Weights of a small transformer language model: MLP 448 SwiGLU, untied embeddings.
Each number is 128 + 32 x the weight over its row's rms, rounded and kept within 0 to 255. Layers, rows and columns count from 0. Numbers have three digits each. The size before them is the row's rms in percent of the matrix's.

# down: layer 7 MLP down (transposed), 448x192, rms 0.0399, rows 135-180, columns 96-191
# gate: layer 7 MLP gate, 448x192, rms 0.101, rows 136-181, columns 96-191
# up: layer 7 MLP up, 448x192, rms 0.101, rows 136-181, columns 96-191
down135 095:150158105180117068140145180149103168150125104150151058138169151097139168089101166122106089123130132130172099128124140131128138169156056087160130153148119170144100108180101159160162130123170144186104120102162164125156101108117113121160097129109138094130151102092163124110104082137102159119
gate136 105:141131116135152115115121070107101093121113103083143108140100100084063089135107119102166215104147148163145117146094135167066126147198098169125133131102117081109109099127135115137145177091116106116137158167128242073101131091165129151119127125152182103123111096135135182100116213124115108102
up136 100:087141086124156088112091145137149108204099133126191105126157183094119143147122129102110113121109107099122117064103125169152165155117068172230090107100153116112164137098148118096089121117157074117161164104146160094177195159150123058126175129158157109137121173114121149134180122122151166115
down136 103:171111146205060116143144135142099108142152104189136076157135134128119097091161132163134111155119127131131124114142141164144118105095089089020189149151098060140107087140129122098134121171091091131129098092108099116106124104095213186175096163158129151067092074106135137151091144136144107120
gate137 102:176115043106100160156145111194153135145077154203088149097146086114070123123112183092118104151154145127146112098124161144154076106054142164097098117126093187197138152201097141128102115130104116118092094125070078137108130102086063097132103138151085112150147154141120107089153125139185128142
up137 102:093165139106114119103142161132094114154209123104162132162107192131094125086127115116102153158114093131126127141125123124109206174133132132119102099159081140170086076148122134131158122155138135174129144092139134184090161126074062140048097088183127152129094150161100149194147141143088149164
down137 099:149130134072139191097133128089063138119083106136112165129059109126194109074119125081142134108067110111155073151115163147116216188135125091134078116127126116145097173177173102132123134126150151179100167137097120129112212154185147066138130119126108173124107132078167132130062143139141109106
gate138 095:127140106166140089161176129121085089120097133094106081121095106116135146134136120148084146145131151149093124120132130138146131154137128127117165082132110064067073131181100086174132103102088119109164168136149119099084059169175053135143120128180129128104065136102087111170087089159163106145
up138 098:100089122148133103090128138110171168129107138068108101098171134113132108123187075071124101126115082113146121125178150078152135144148144141119082109098185113115131097166121107181155116128200129120112169137071078107077156129121118166101115152111123152082111102111087162107201163141100148058
down138 098:163122092128128146139102149214100141178100111101112145149149179171104115139121115176101148125115163114118110143057124092163077191118118140116075104160121135130163169161070113140115117056114141127134102093127126154147182120089089158165118079090138141141092160116099109153138134199147124152
gate139 096:069138189068142121160148169148157117191131152116149135104150068141054139126110149104154097127122134113098152140125100171110100181104090126091204146103146111136173103122092180076114084095106160113132107129104092088065145111181104190122119102059160102138110119087182212163122175148076180159
up139 103:101117077150108090090133186167133136133108123154122161182127130130120114091151126124069113104087146127075117179158141118170108094124079089079104100101100130155158130163161203191163123178080143153152132102114159199152162192127143145136134121110147170114129140087105185116161102117132141192
down139 094:135152147106099077165153151157132139093118102061087135063110121075099101166151119112165197148150152114150196125158128148175149145127174130122107113125126157086148108093109134084128112153177150130166125136154162142126165148138140093120097132122101171161141083140219168141079150113170113155
gate140 098:146117132092126122107130101175165112140184086211195121133138110093089155149136135117107135118125071155159094167172148147100140169082158168112147081208129101164104085170079217200109152176126131158140152098119132139133115114122149131140123101154122127126180103154070166131137115109125089185
up140 095:154121185153211153104053152080109158091071122071077191120115083153153090152166095136112140164128132159032128113111167083137112042142121190154116172124126139128086107102128102112131120119121078133072114107102127108159107100115107113175176151151125144046131141136155107126096143165165133104
down140 098:111140110112170149113111119116127179148099126081107101109186136108137115166170122191150196123125168151126121098143136115134087150123189149136099140118169154137154096155164097127154083125124142177065159114109156149113111143101207149141134113073160104065146158155108072183116130092144150114
gate141 093:142175204128232114095148139113179123112147095152152160110158133146139078148114121128094156068090162160083180089125129146085138172120099157172134164110069165104091135095107146069147121173080169088190149109123159083103156088177108083106137132125140154159103214073144114107148140167163128099
up141 098:117143110072145122165102195127144133145155169156137077142156147158104027178161121105076112090094142159100145063141166157128110093142152132136152185134094082057129151171150103062177126134118150108140168119112105095086152117161170112142124155117160138190091104066137097129155122133174084130
down141 096:171075143044158104066090149092133105125046120146059142115094124134098117129157105173103122137106171119135071059076144111108188153083091129166111157090114175114098119120153089132155136119165114081143126109165088115098111100104142152070115144095119120125139152139171115101074138121139131103
gate142 095:090122124079095193145198150181076101171117115103160144110104144150112053094143103113064168133128140184121174093054096099106149146075140127096137119161138126151165116148112097103159132146115202186119108125176150115121086141091187093152127141119107102074153144146142094081111124072134150128
up142 104:159117102168145129123138152069109075161131177153138155171079177103111163149110114107155062182099152121086082131076142107143122065159152097135138166079099132144166152163124133142136136066148065117128181129081110138094151075122129168098087069135104138103123110056131147097090098125164118132
down142 107:140109171219168089125162135109124123112170153135118109123118182135148124117139123146121142104112176140117108108154106087153062088182109126102092136142136176114115079143084141142104113132168158038156132163107118103162137116096115142083174156107096111161135095182182161091163169127122142058
gate143 104:160110185143129125044122084164129106105166122126145189131140184112151110085161124103104143031109144115071184089088155123163107121111115108177067162151109109150154172101145188169080115135085103102099079058123125113059109139151169055143120153092185093144094115140090112104118099130178091160
up143 105:083066189184131137136147144122090122104077064139113165128122159185170116110138161119109136127147122095134101109140162139119115093171118134045220126079143095102124158047098117146180126079140140102093131151109131100144084078150159177138172158124131123067137140148176111131071119137096161106
down143 107:137118174164151153102128178118123069102098101114134112179118139119141140081130195121141126123188145121126121164095130155145151180108170138122131147064126115196113147099168097099111032143148195156176149146149168161199091108125145095142213081163119133172126090204157077106100105156176155138
gate144 102:135157139113136144113167146125109182176090110083155142136074149136129099083141136103145149134125147149109145103072149111086118139121102085140087167175153122106178127131111112131162113139097100096159041162145186112136158094086142149143148133118107091132143060132123138127143111153137154138
up144 094:157140142115146110118118135166128182134164163102172164085175085162123116117102027120116151142094074111090129155183155116139162124108140134154198166109104110135122206181154116124152134235108105096201112126109156160134152135112167154099125096148098107164100190162069159145130110148121142096
down144 099:135096131141128048104187071099103088134133138145132159120148127137107107147126101113115134160130143092147095137127139112136134130118158127068125079091112166101096212146085171106127170104135118190103157139176113144152157135076133087129144126106173117128083235113097071164109108138117096012
gate145 101:098086173156112078119113155114170053113137091145166103166129062110133086152100101135140047106154070080135089130062131134116121118155110099114090105103187144111138076073142122221107130111108155105161092144127112134122107127148163125167095178164109099170087168178137135116127171195123093144
up145 101:146129091107104120124178115137158118177128124052169158169075237184114150076094163065076146124154138135135183165121127143110113096124102118114099132121079101115203081089089121051152097119083126105151109102147140156092199132081149096143181115134120110114162106159102101108148159115054122123
down145 101:153088143082163128133103094169130190160201140136127190120135134111162104055062166116161107100158093152086174101100094100153122147132143162111157063124195095137140194152136145156108140177138186117127170148065217053107153082135143162159137120095114137147178193097064092172135121122142146113
gate146 103:158115149099076085160128182109119142140146176181160095103155097127080157151133111088118087161135146134124149129064122139139102142123107138128175151113153105108109150104130084099134110122125103078157092135104126158089110139183143144114160122166104116101095078184066118108096091133116169181
up146 104:135090142122148179132079142108121156106181168159091148072121131106107136094141137197180164116109070159129147159177130150139059162142113189065160129171179110149128102120162159126187123115138101136125157118076087144091070107103114141184144098119140121135118041115120100136170110137158101142
down146 102:159124085156121181100122146192114110094143131143146134176144125176154099101105176151163093179126076130130152153151097152084185117110146122115127129170195109122084081171114134196157100033134140158129139183105124092141142088126095153139108121108083157082117156108133083165111140145173151200
gate147 095:108113103117165111175126158123117110123163105181120153103166082068174149176126075163128203173142146126161184174100123114158132094125163115129088132152141142120072134145163102095195109179116120094176121121141138081085127142156170119076122174149137057095155124141087114132134079125110182110
up147 096:196132115084194119137123095130189131124097084102151134144171135101138089091168166129124196170104104123083159121105107114137116144182161110136172126163087147083095182089058183094179104139150141138127168114211095119094037126119152168046103106173123165160136099152130128098148137135084149102
down147 095:178094149133089087086076128191093101197110118137135115150126132180135125094131136098127156082103120088112140159150138188144122192157121121138146113104121142072167126120149090128159115120091183181168135197154120127132068135097157116185132119141149127065138096137194103128168180085136114127
gate148 099:138177109153124154198147099110149073134158123123138115093055090149076150119116159136134148175115126132178134093178115129134085069114100181162133181158174083132158128166104140098154129110099144097154113104118142173192095103127089093135100201196064168103172099112211160106123095107129120108
up148 093:129097138110110108114155158057163092106111164115141127126160142205156135133108155092181142149134132177148110138125156102113134060065140071175084103115125128108077105177109118195142109135080082168098132181138132200147091156100103130116149081145112091166091159154155152100092128109129142081
down148 097:090153052157138107165089140132138105042178123077140170094163115091136176139137177161119139129161115108147116165073143141103130140111133177161135125077113128187169207102194149066131097121085155086148096140104116138104104087172138114135081143147114099096131144171117124149154107144144134145
gate149 102:159083117128132108151099166130089180125160165168115143138110150188143061105160145127160112140070148100103156121123083092093141185099078155119098152105141123157137103091133112108211117105172112153097153143133110196166141135050077109121062169067142172105040119139109118068056157088164145166
up149 100:149132076149133117151116194134140152100175147128094118130087112151168153070104110124140124131103158093145176112104063122121101135154088126115142158133041133106239102186145094136187093136148121166080131129181113159116181074120166123165115094087156141147076124121124113127125045131140132080
down149 102:137096128116125178148066124056046122096135118134109147137117155164109070119161135167110102117121191055091123137152139134112144137104149156094091144120131115161157130110178152118202145134098199176128142168072141106135064096114112114158139097118129116150083226144123125105099160109105124093
gate150 097:129149142079157139117142128142128150081125153116166122138136155051129120117204161133101122102126191131119156104092143153204070125160158139107134128091132168135129113155188102098125158151070112156150088086161073131121130175125137080173108126144103174101122033077101113122118136125167146111
up150 111:184129122161173136112136086141097152121151155069189166085089084117127136078108084128085150155160121132089154172113126141125118169155095126072114098125149113168149156154109100167077111089123140115143097186103094152156104118100149132128128151051174173151124118155142099130108160136111158109
down150 110:141160165180103072105140032126106101121159148121156115122068095131154112117103059099114189122119165115118124082146100150114128160160118162095090127159134128097104138103120097076108127048130157126165148181114061119122114143155143083077102122139094142147095132124139106139150134145112153091
gate151 096:093196134123179142115101088153165176126114151121135130116093137136136057177084114107109162047108145151145133035092156139087170157153149144053131179078141114102165126136096124151134098097086111060141118115102104104145130164228142087146161137188107141100121144129060090195085088092161073143
up151 097:106151145153167146150141147163122104080116133132157122170142104071122135134132132141141155116093109092106118121154138055115079160162167158111157113082093062159198142180078116113188108158116122070102138101135110199077123211134202071099123172129139122113134132139114132142137088171120182132
down151 100:161111099077138113094106162158170110153119058189169053092122133138166132107084105190168110138142154146099120102164151147081086183150142108103134126131136104148083077122132140123080090155098123161138117089140099135158128112109173164132107141108141125145171077105058125069143176151141137195
gate152 099:107188073132138159157128171138127163131130151130072184101111082118142125125165122111135113143110114171066141192050165158149139137091108162179141123101101192028157135167132139124120097118123094189129126121102124116093100156103113149107098153173116117092151107159089077054107105142133106123
up152 100:130127155134106136142122110130115152155126133152148178130091110159144093135098136153110081122086169131144143122137123107071127134169139131186068164114156149154172129157181187126119056106154078161145086165105162088148162132182134112096111153118126109097124143101119141180094182161129071104
down152 097:146119160128109117147140124109088133165153129109152131149167129133133074082071111138072110117119191160163172095140128126101105093129141129107124157137105081169105083119144166151127096105143075139230086106115012126161138118114157080117139095111136126124123168145083160202145144129116103102
gate153 092:189097106147139137188107164144145111126120128104127109091079171165155108146133018167164147080128134180157112113100130101101122154129112123112152131051112111048149119073093141174147131156155133186094136201151115138075108089102115174143154125093153118104160112170107149201086078172127103165
up153 101:133163130135113129227097130133136109111161161155135122092107104103146103151115121120092099081160171161169114088133141128087125163105107140082109099152100144062102190100083159164102157100131136139099101051073135145105140163117065131073067123093190119097131144125146116135133044125139108137
down153 095:133119112088123117146112118078177083117186105133125103108085108148125103062131132170135156104125152059092116182159104140151119168124143111098098097131094142062077132058203132121126073129138152118101164132085091087118154113092092093117155156119085131195107163101178106119166146135150102144
gate154 093:142171087104151117102177170133123116137100113092097158150127145151065128064147142130059114128190174115113127082151107091158100096135127114129159130145105094142127076099116112224165086175086101145128090200149134126138120171127107201083050160088102110140085090127153115135138180089132090073
up154 096:203097130120069172110186134141131042079144101087126145125168097125149135149141190108151153072166128154170145135099166120136140141100154188082150153127193132164178107149089141082104068149194157081091151130078140130142131152143134127146161175143222165111147103104157126158057151136126081156
down154 100:110168148196135122097099104118186119234132161128143096074117091157071126163190158094125124089113116136080115152135143134134166088139056072130094160130197100114146192119131110130101142110092176119161124140104107090112168118153123150176126070108104120121137134119187132094098103077115153166
gate155 100:147089162111100146163147097115142081166125086142074135063111147120146094162157052144134104202141172173140115173109168155119115087195148131058129100117091141135100190152105169136066082147158071137099141155120125136100137101076123153128195139126158201085138128124143146159127134126088119096
up155 101:140235087153186176175146088100078090121080147158137183143130093093113098191071151136088166173126171087083115134148105188150152185058106151204168155100125081104154120114164099116107138114115098128155127070148134178117193107119091128143140132085078118178116139097134127108124123143179086126
down155 104:126155147122157140145153157131166159075086076144126170136125166133084142100147157106144119134095047125134133142077089137093165126098160168070173092134217144157111143123156061181119175112142145130113150112126142105113153136170183103093123152172132114181099120122105108117140074114179190190
gate156 093:168157089171173153089117102116210126137135196120163120166127186180131095084120073106125153038099117140074109077129091104118134110089122092109145099118140129112142101091098097109131106103138117113099142100111164068150062118108092122136099134119145131154136155173100092176156084155092107133
up156 097:105166103053091096108113175097095113117179180098170166153168102132138134100144161162130125079149137131113165099147098166085104099113141179130134126147179169154132132152129148124148154081150161151148132194109117142107077132156114100170158177156148122142126092165137121146186120137137132145
down156 095:110109138072110098136174114096126142146099170140107149114102137165191151130105151129128134130157078192135120203157074107139109159119169128088168111128130086070134132148106114190103179126097098107098127089108144128159144126121128091154130104137153106173197132130048151066035110129124152141
gate157 095:104137146208200125060087138089136117156161099093141153113140150123195142145191112129137143086079121115112203100085101151072093135139113152161063134120142127097168106140156120130160109130142162168102109158104089096177166148128088089162117098188060132109101161125195077135124111118120156126
up157 098:145093150102132101159149088145192164137132110132166091187154107129113148088112159191118143083099152170117135126137083103113131119198157159132159118166119125057127129152141102152028182103123073129173112107164123174102168101098192112104126112120162113128068129166136138146117108146153169126
down157 100:153141110107099138114143173097169173136120135175122151168125148128189154119116107212164102102158086175107096137053158065140085117155135132127129131120086126119079123128164124125128169083160074158137142097166205182072144110083167120137141119097180077107141135169170131085146109154113172120
gate158 097:102128136093145153095160162116120095090153164137121084134177147135090142148075114156125067106174113062036070113120092093141103130141113185073177158149138147147205084132073188135118090143144109114172143131169073150120151167079184072089121081176095142172130141107167088113148150123104141144
up158 097:142113139162051155152087082174131174131170182123132124139089163121138137141090111119089137146148105228121123156138149084125092090099144133151112117122123102152137183127115108145138141113127165108083097106138102159164124181160064130155128136148165142171117139102150113212131108139040156070
down158 101:105137093082181126167093079080156155103116116053118080140161127129155206121088082141123142137177126103184158198135115098191145094096106148151180160107110123120157105125135089131150163149140109104102149100067133138174196111190087175138119095124102138162126156109119135167088144099103118121
gate159 109:079166101140197166126119145115143076097122087065138149143084112119169096163157113126169127110112143137159129186118146115133162129074089127168166176094062134139166080097154130107100077052135113108111162094120114140138146078127087158186139160097106093118147097110183174100115030048129162104
up159 099:124122068142175129170090152135104124120124082068172110141105143146162111123199154128063165115152180074141126147113143124136143119194134081143170121106127183095149115052132136107164180134082081110129129131117141142107153160066141079153163160144090162043139106107129179158159051151162136163
down159 104:098141113155121118166189077122104157112108117167196099134200115154133131100047126174112106118168213143155096121110136147117093119149086163149097134125121089124179126151170171141153131162142163093151128159115157117143128102067109074127111210124155134125159109175153069128117140187114084159
gate160 101:113087164158123103132176165161178150078132155161124124153129065138132135132082139107186140107112155081193125131142142089145186125176153186117068082108102140139127131140080143177082112133040168108165122101170182133135114147132118066119121080172122107152128156112089110069128104180117115124
up160 105:172162111044089140167162102113082060077119162106107094107108117115119139179149160083100072170117132150135113143083151094127136163079085102129083138173134129062091145106081204199155164115126153118125125094082081064099115180100162135114145158113113099133140161137133213118140131159126086150
down160 105:111140122000191091130101084129128065121101165129109097176142110112122141150132103134160172135167100098120145139171175178111084118122096116146108127101101132088112146103106126105129137120070139115158142134182107154104160104113100144127188199128119114121134151169144173163124133094116106093
gate161 107:120131212127179139132113115118076099084151137178133149115121097124119107140089153138078123094103080134138185080134094152144082155147141192165133190060109117113192127151081097184085143133172176117090175113128136126151079141090119155170187175145123129141093158117113142101112138153089134110
up161 106:144123114199081125042111099158179145133105105101126151135131150141212157090126189133151123150114154109109099122083122136178143136146136147069134133174167108190110080129106148194157160140159181131107067091106174119179190156124158070132136120101183149167136086094107141184169123110144087099
down161 103:138119146107130102142135129103158086076155133045132132148162147145098115111116147146156134114163137102080082146131144156175169100115159101076125097096121124149111093090115154137128095161127135095140082219126140097078201120093134137070114145077135124128094161138120192145095156146164099127
gate162 107:187056081178133200082187080109147130121078104110115148134134107070090158129128065076099149049158121154100144075204133128086113112148086185123129096131087171085149103157127174068161136138126155153112118144174120150118133118132137119150144164137118124128160138115151110062144160083176174133
up162 109:114131127130190150138107125092104111113124067123116109112181185130172078124160074114158117055100142104085102099139115101169043188099124175144108107110128143148104126125130128139146156125130123104143127087148174120147110092169127102109125144130138152116114147073143204083134098148107129181
down162 106:148121149200158120135120124053100166211097109124111100163144178062145106076144129200108171160131158128117125155133099102117102082137123107068138148104168167101142113098136160087168116123139139144161126126176163126129113124095125160146105109098146127080103114152080113113069113112144148113
gate163 098:131138086119151180125158186185171087144099157139139126104130123106113157114118143186130124110121162158182085089128131100076099103138120134108107077105140171155137105114155125054086156103076150143151109083123112141103106161140148162189081164167159152127195092116169097120161227049110129146
up163 094:131152095119128065118157146163171124158100159195142155131129097122108126127136112184129125130152120104160171168152102121124152105186148178121108125145162061169130115162136137197104090119175112107137085163098109148147086153178051105122141115114165129154053156116093165097058217092095126165
down163 096:099131111089098141159046128070129120141115111123145108168219118152120095105139237167153145145141179129151065142160107145095108135149097152157106135149092150133085171140106123178115105145201185129185068108092123104209108103120136100129181149113137123172119172141174134124094111157039204119
gate164 091:127134159157119172157101118073131145135119157130109157067111112177047095052142137104150138117185085189135082131147123124097189086130137082090101146103118126146127178144159133068197145081166123011131153152081119100139146115167139106199161092110122119139097146149119108195125111105050111145
up164 103:092124120136146071148178123154086171117101178140123174181122105185184135135069127119148172096039156121214168117132155152115147193111173184107135104096071137097127151102111094119086097141189127178203148143111128166076124134157162167158140128116157124147159143167141138136135063149191135091
down164 104:113130113200155108173203122171109138162196138168115161138090147143165099124083097099128182129134114115126168157141119152087138114129141133122154150104076154074125097159074114141129123112142142182198150078139150200105050122124136153143098146098137130142199134129155131123144084127129178142
gate165 095:123072122164135141127108169134057139128109087142146102107201214185123128166170089112075116159085151096150107086141114111116097164153175139144159143083138166170143111162108153167144120153135123163149155155173176106142198131134139155143057181104054128164156111158122130161103183167136138108
up165 095:193142103140054190124135130100137081128154094156133135097133045034117093122138140168185104122122137116115129192140140091135148121134106170122119083157154103117177154176136111137127139107149143058121087080118078109140072111140150084145175151082137075148132128137156043134159073105125121140
down165 098:170132132161183158097145107066112111165109146168044061114158117108141147149129154142116148134086101101086154131162188115084199171091143196106131136164148119118101114113149101125191128135105160117123124086082137174152119105184152098147103138175170104093114085087191098157088110114143114088
gate166 100:200124072105180146178097144062105070124152152191205136143153139196151138115166135136123149145098120116132128144147127122176064152130146188144108108094097138085118134077102111129116104127162153219099102129089123103100159119157122157125155071067102091150133076101158122104174126137143125122
up166 094:097182093125132134163150157083061155189132179122129127123080092129153138109085107167145127103151150155126143136051055162152109090180065091181079165173127148093155133126102102159157114088147088134155175165086119160137136157174120096131106154146136171124120130119099122140066129141070154095
down166 097:122091075132056117090088129121079146175168129148050139119147153136110111086100088103159127147152155095123140140129135085096127113158150155096158185123136099206153067112170103097167112136104134145115140085139079166115107098093129158108125162119089127116103156154105201113043133143123101154
gate167 098:148161098140150075145109080151124133135109184179118077146119145150133120126142105157121108096174116125103160167111180186076139127097164170140122052083165131095134178128154120115082117150153089210152176121160135144163156145057122120172153103171157139097123145100168142161123136097046166118
up167 103:131104073122127123091137121152168091162104088098147193185123112148118136097111098091111145097129078110156164107168120123127177153124146165124129091090107140118170163101143116110130142130117152144136163147171063142155188108094105128132117105134145120142121135057187130133087164143120155065
down167 099:070122091057099115152135058126190164111118118138084112131153113110173153108149056099157224144131086156157141093108154104109118143113085128136097084115093118054110119167141086155064165168145098157120132135155105162109127092084112105104161194139076134140160086147141076163135102041127146153
gate168 106:182056139130135142101136141092117091159172129134169118141175117175135126110098159135112107048106198129096090140120133080082097122147106138171136109075073098129170113179105131135102176131144160163156223164128113158117148144107143153103124126108151078053170121147112112071128176102141103129
up168 101:150135177120140077146118147213125152153195110121129134107111110143173151107196111094140105133092153172122118106120116122147154105073166090105130155128088091135094151168087159087150117169195110124103192112127087173115149100144169152084112142130155075148140132149124126174096096136185098110
down168 102:141138123142187139148152143090137143200137121136107116098176084174173142156094158128157143120151164098138146139151159053150125161124115110182108154138127087124154072167174134073086146163103146151179163208117100139192142087088114147108119135136165158132150178144068162164162154111173074084
gate169 106:167084102118103146120137121115179159159115111152133125096124120059171129096131118137158149153108145160159130177101154145141129171144126119110094142117096164111070130102186108136106105087090132148161138078157177149179144119130145165121142226139106152177078082121088115198128196133080126182
up169 105:140193125153155087106043135100147139096135181100076143140110129116098074153138168107119097068146095088125064128089150146118095074102061137146152099106161106136114124151101135126121112145071176143123155126071141091116146152173143164123150148181192139184137129127129150151136081147119067157
down169 109:130104113152131068152154100145087078103116136130126177163124148193060157176103151122110193118154175120135151105174104107174188130122085158112138156073127067091131088083131130093148162158122123104105114137147176129095144148057088120141107110148160101098166083154126105152154104124092123087
gate170 098:126097159109146130137095137121068093099092137137115136140143143200106093063107159138135147159092145171115152149114113136132121086190092168148076106155180141089116126088138126056152147116132129185125098115124181147117136114166143151144153136179115116127139159160209146134112087069110140166
up170 097:116114116159145077097146140092125134140113164104137099108103068105121072127137104110106212164199130100152081073171109106089176202165105139089125156144060056161128127117110087121118125129131155079068120153139133089161112160077132107140129153095076175129141152114100085138146169129158138176
down170 102:157107105088111087148086144086180091110129125125125078116085167199093141124162142133148163122114128064219102094173117153126107116159144077108176106044167150120131140113093137147155122117130155117061161128152111095136133116124146154110127055091119135153136102135068093133073094165179128104
gate171 100:100109156133153084096140114139105131033175126139152069143184077125111109098118124146128105181117165104144140129101135118126106201107136179102141097102095084183155127106129103124149133189189125123142103070133130100051113145147135147083075140070131160147119083163076164128164123158157092172
up171 094:077131130091134182115120144169104097148113131103112111179070164122165167093182133083134107171152108156133079116139125124068150114104094136105140164114143141159110137118112108129148172146132160105090056108142135110152145121110113158125120145109138135119173165186211125144116124117187080134
down171 098:118107081162111075133172097156052082161145136194156116139199178114154115118074142148158134168080141097127168190131118090173128098108137135127154118100166107125135111128092090097126111092167153203077160105155084099065105094150162149104111066105125078150136135111134153119110109105148169114
gate172 086:116167168110143134159151159157103175110079185172180158125170097109121177133159117125078091137111152097168179191143115146204127129106114112127183120132068112171179106170086126155119165190123161150098065142141176103064105172120125108135090085135142104103127108078124098169136085113197104103
up172 085:124105087101142156113049124093111113143149120112078131135112103136156172124108084107127129113103156153128132106114082157016061145122117091141137169126198117121134146098161151147090090116111129110132190119101177140195100086136086095151125103132101125139092165131165110130140113092102141166
down172 099:091097157084151092109133166155114111085135133131126117137168120161101150115123137101091155101110124104108174131117102166166129146138126159113127114110088115121139150157105135143135152165159095131125108117118196117103126106145138102151105158127108105032090140162122111187152101104116088168
gate173 100:117107155158134146115108143118118154111163120142135152104131146139139208183133115113186111078174123090160118142126119185135125136139108096130106175085093105126113138135138117128150141099131144114149183081135175141083119143134123111140117150095149128131095146188139098185105179066110097151
up173 106:169129153132121157122146089136127107103133097140134148116211131071126114129082119140208158131142139051108125174141193185106121087140167151125153142157148087129164078165054132086123132101120152066108151145139154134104133088157094152126161114154179136145079147184112180116117018073174104125
down173 098:092142134125212112091138111121133108129113109106088093178086167134143146124126092206097205140119125163098100124154098133126171165102104144100186154125137129092062143163104165111112109116119150103139057104105146108127160176127132165119091116099164093069176143145126136189161159126112118123
gate174 102:169090131184150104153175120098167115116178101092095141178156149196115151110129142133104163082110129143172140123120167112061110119131122099095128100137140123119137101143103133103128095102074144125185138098129160118030155115144104099145085195103135154160072112088193091165079155111098158144
up174 099:104150081141173119122136164102100160117110107076047103148130159175113110149097164137127162092131112079194113106140135206111173201175102104116095220130127163124115147131135103094140173158089117100145104120175114100090133113129168067103137181114065119117121090130084128141122140043099114161
down174 097:176142178205092153137144107174166113183144141122072121133127121135161062063146110144148157172150097162109126112127131169105155155154142102108142162137136041152154177173193130141126173127135172146149154171135108071130107113160121164107170127151127124100133117101173114105103164140067087100
gate175 103:098118096091153144069087117115142099135111103119107084111133117154111105145168117100071131115137129115129170142160146149127101138184067105112149170147158043200141130107132144133211151204163167151073100087106166138123170189105123108114122074194135195097111092128197147105165093139138124093
up175 112:088130182174132099142092170078210152177117142087138132122132126149148077146184085111123105112151088092102173151154155098126186070116142161158174135096140065170148087129096071112087165140136085124145113160100184163137127139146161154107166137140134145152148119128138085181108170216092121151
down175 102:103164154096099145154121091179158131083157116181081103128151195104217195126239101152087093146155117046109124178133131105170174149094125131109127129129090152169114154100134095123180112090134127106156077127185092151135118112163088101170073154137141110161116182122165119096156138117123157087
gate176 108:112120116125117083143132130107210094135124130117119120133094170113154131128106158144138195121078153166112103107178144126111088131110110125100118182134093124177162142078157146074130175122099089153129144071139112117130169165190138155145134093125083151130126124134138075081146221139187184136
up176 098:090118234138136163137139185121122108110127083160097139183099138166084098120217118167138152098086149101169123148108172130160052146125126085091134144154111065098146134178066152090150143126131160182103086115145152169102100157136110146172130115088166154113171103100174094166151155130140149066
down176 100:161129115111156140081085146146028137144192108104141183165144133123144179165074116202093158129119118099144153072094095140143088095108154170170150126076142087090121174124107104127125057148128109102177131121074121144133140095100205111085087114077164089138117078140030125098141128209089083085
gate177 105:110198098092139110131149104139139161156056172073120144149100140200124124095136095119142110168162128109096087131060137098142144162211145108118092099129112233103143073110097138113164119156141119141107152143093133123102159169105091093096206111201099119136136103086134147093107060129108142162
up177 099:157146200111129108161103145144136139128131106183109105130095110084122141135169120160159130147080092119131130069124139131137135096144170083141153127076137038118142079088152127150078074152137089101147156148139137093141114125119094172103135126180093117096116174129162139192082155179162128122
down177 100:121091123188158105104085155169138153106158148105127125066106126071077171088131124114123143098140114111142113087189107147167088143082114106057126166138129161191097148096189101134168107164111126114101106190183174102148097096134164124124157062167144140163102110130153161071158103143171122153
gate178 095:089133073113071142124113116128125130150145139163085171132159151120058128125145149143118137154174110074136155178154098180116099111106095152150088114099127185133157141108183043137125140110150179124104091095097129145199120083156102127109111104079070151157105109115093128155116110067061117193
up178 108:099185161093143112159128105130119145117122108118125092118119186181158095089119181136195144151155140130113102129109105191095089116210089093142133199130154072118118119116133122069172210165100134122196146087093079161135125138138126160192109129141132132102119130095141161134097115088106073106
down178 108:123102099139134122151182085157150092126117115149145084148200206145103148091186118162169048159116181089147098098102111159092086179231098142129119174120128161108138092082216110145135123079111159106159120172131139155114149107164152162118122142183137148100126115117096140112142116096105089153
gate179 101:102186168129162112110082069073158126162123118087110128092138127124108111142154032169171202123175083076101159115121144148175147178088095168108147165178120125120153136107113118163161135129142139149142114135120088192057159117121171125112188098138188195131146130105079160145092115067147106172
up179 094:136140131141142139192107052079162124130121059153090125121122156145067132131148080131085187144125118129104127129102120082148148149116100142123106090172158156103145133129130090129122125071084061102106130084035127114172111158175078099117134153112138174171108155075132135143100138112183087174
down179 102:122098082076129117107116124154112057165155134127135116106110159185130111149078110155129116133105175141142128125148074160137123199134164172159125131114126131122145098097165128100099142107124169164122137098133053146139108161124118082099113142173030166109130142103132101165167122153133121096
gate180 096:084151105110111143150067129118131129103169173177093116111090082148106097108137160088048110150158147127083114117129147124095108171160103111080082163104132131073095140106092102127131146157169146119212171093120125111120130100094085165164167090103083153124082141099113120101122108154153118134
up180 098:105172130111127080143165152128151173164105097205097055168142062152139124151146171090137166210106151142181142168127116101150083095090100137166101108140151146126145125163157137106130112082171068108114152104135167146147143073107114122105107150164145075077115104144169151079126147120102125134
down180 096:115117160141174127011167200120081174089129133132139104170134109179152126087056117140120130085214116059133117157137120149078144194111087144128165128084122112182189115184158129127128061121178141079139115119156170133156063143122167123110122171155111101125090144160111110152124090171097110189
gate181 109:105115177109133144145124129133084135142087051115120091114134122157083132167099140084152124170145140125156182102099141145132151139138078213219168171186092160134120158132152114194154132151140128110144103126128127176128088141168119141140137178174178110072161092105106154089071130166075100167
up181 109:148108152134196182176114134096141135131166107138112011104158097111083129149111116105164205124121123154120165115134127061122153133102101156121133086194154130082097085093115059097196124157136180110183177165144174162150117090153152110145129129115127139068143153181100126150175095141079144192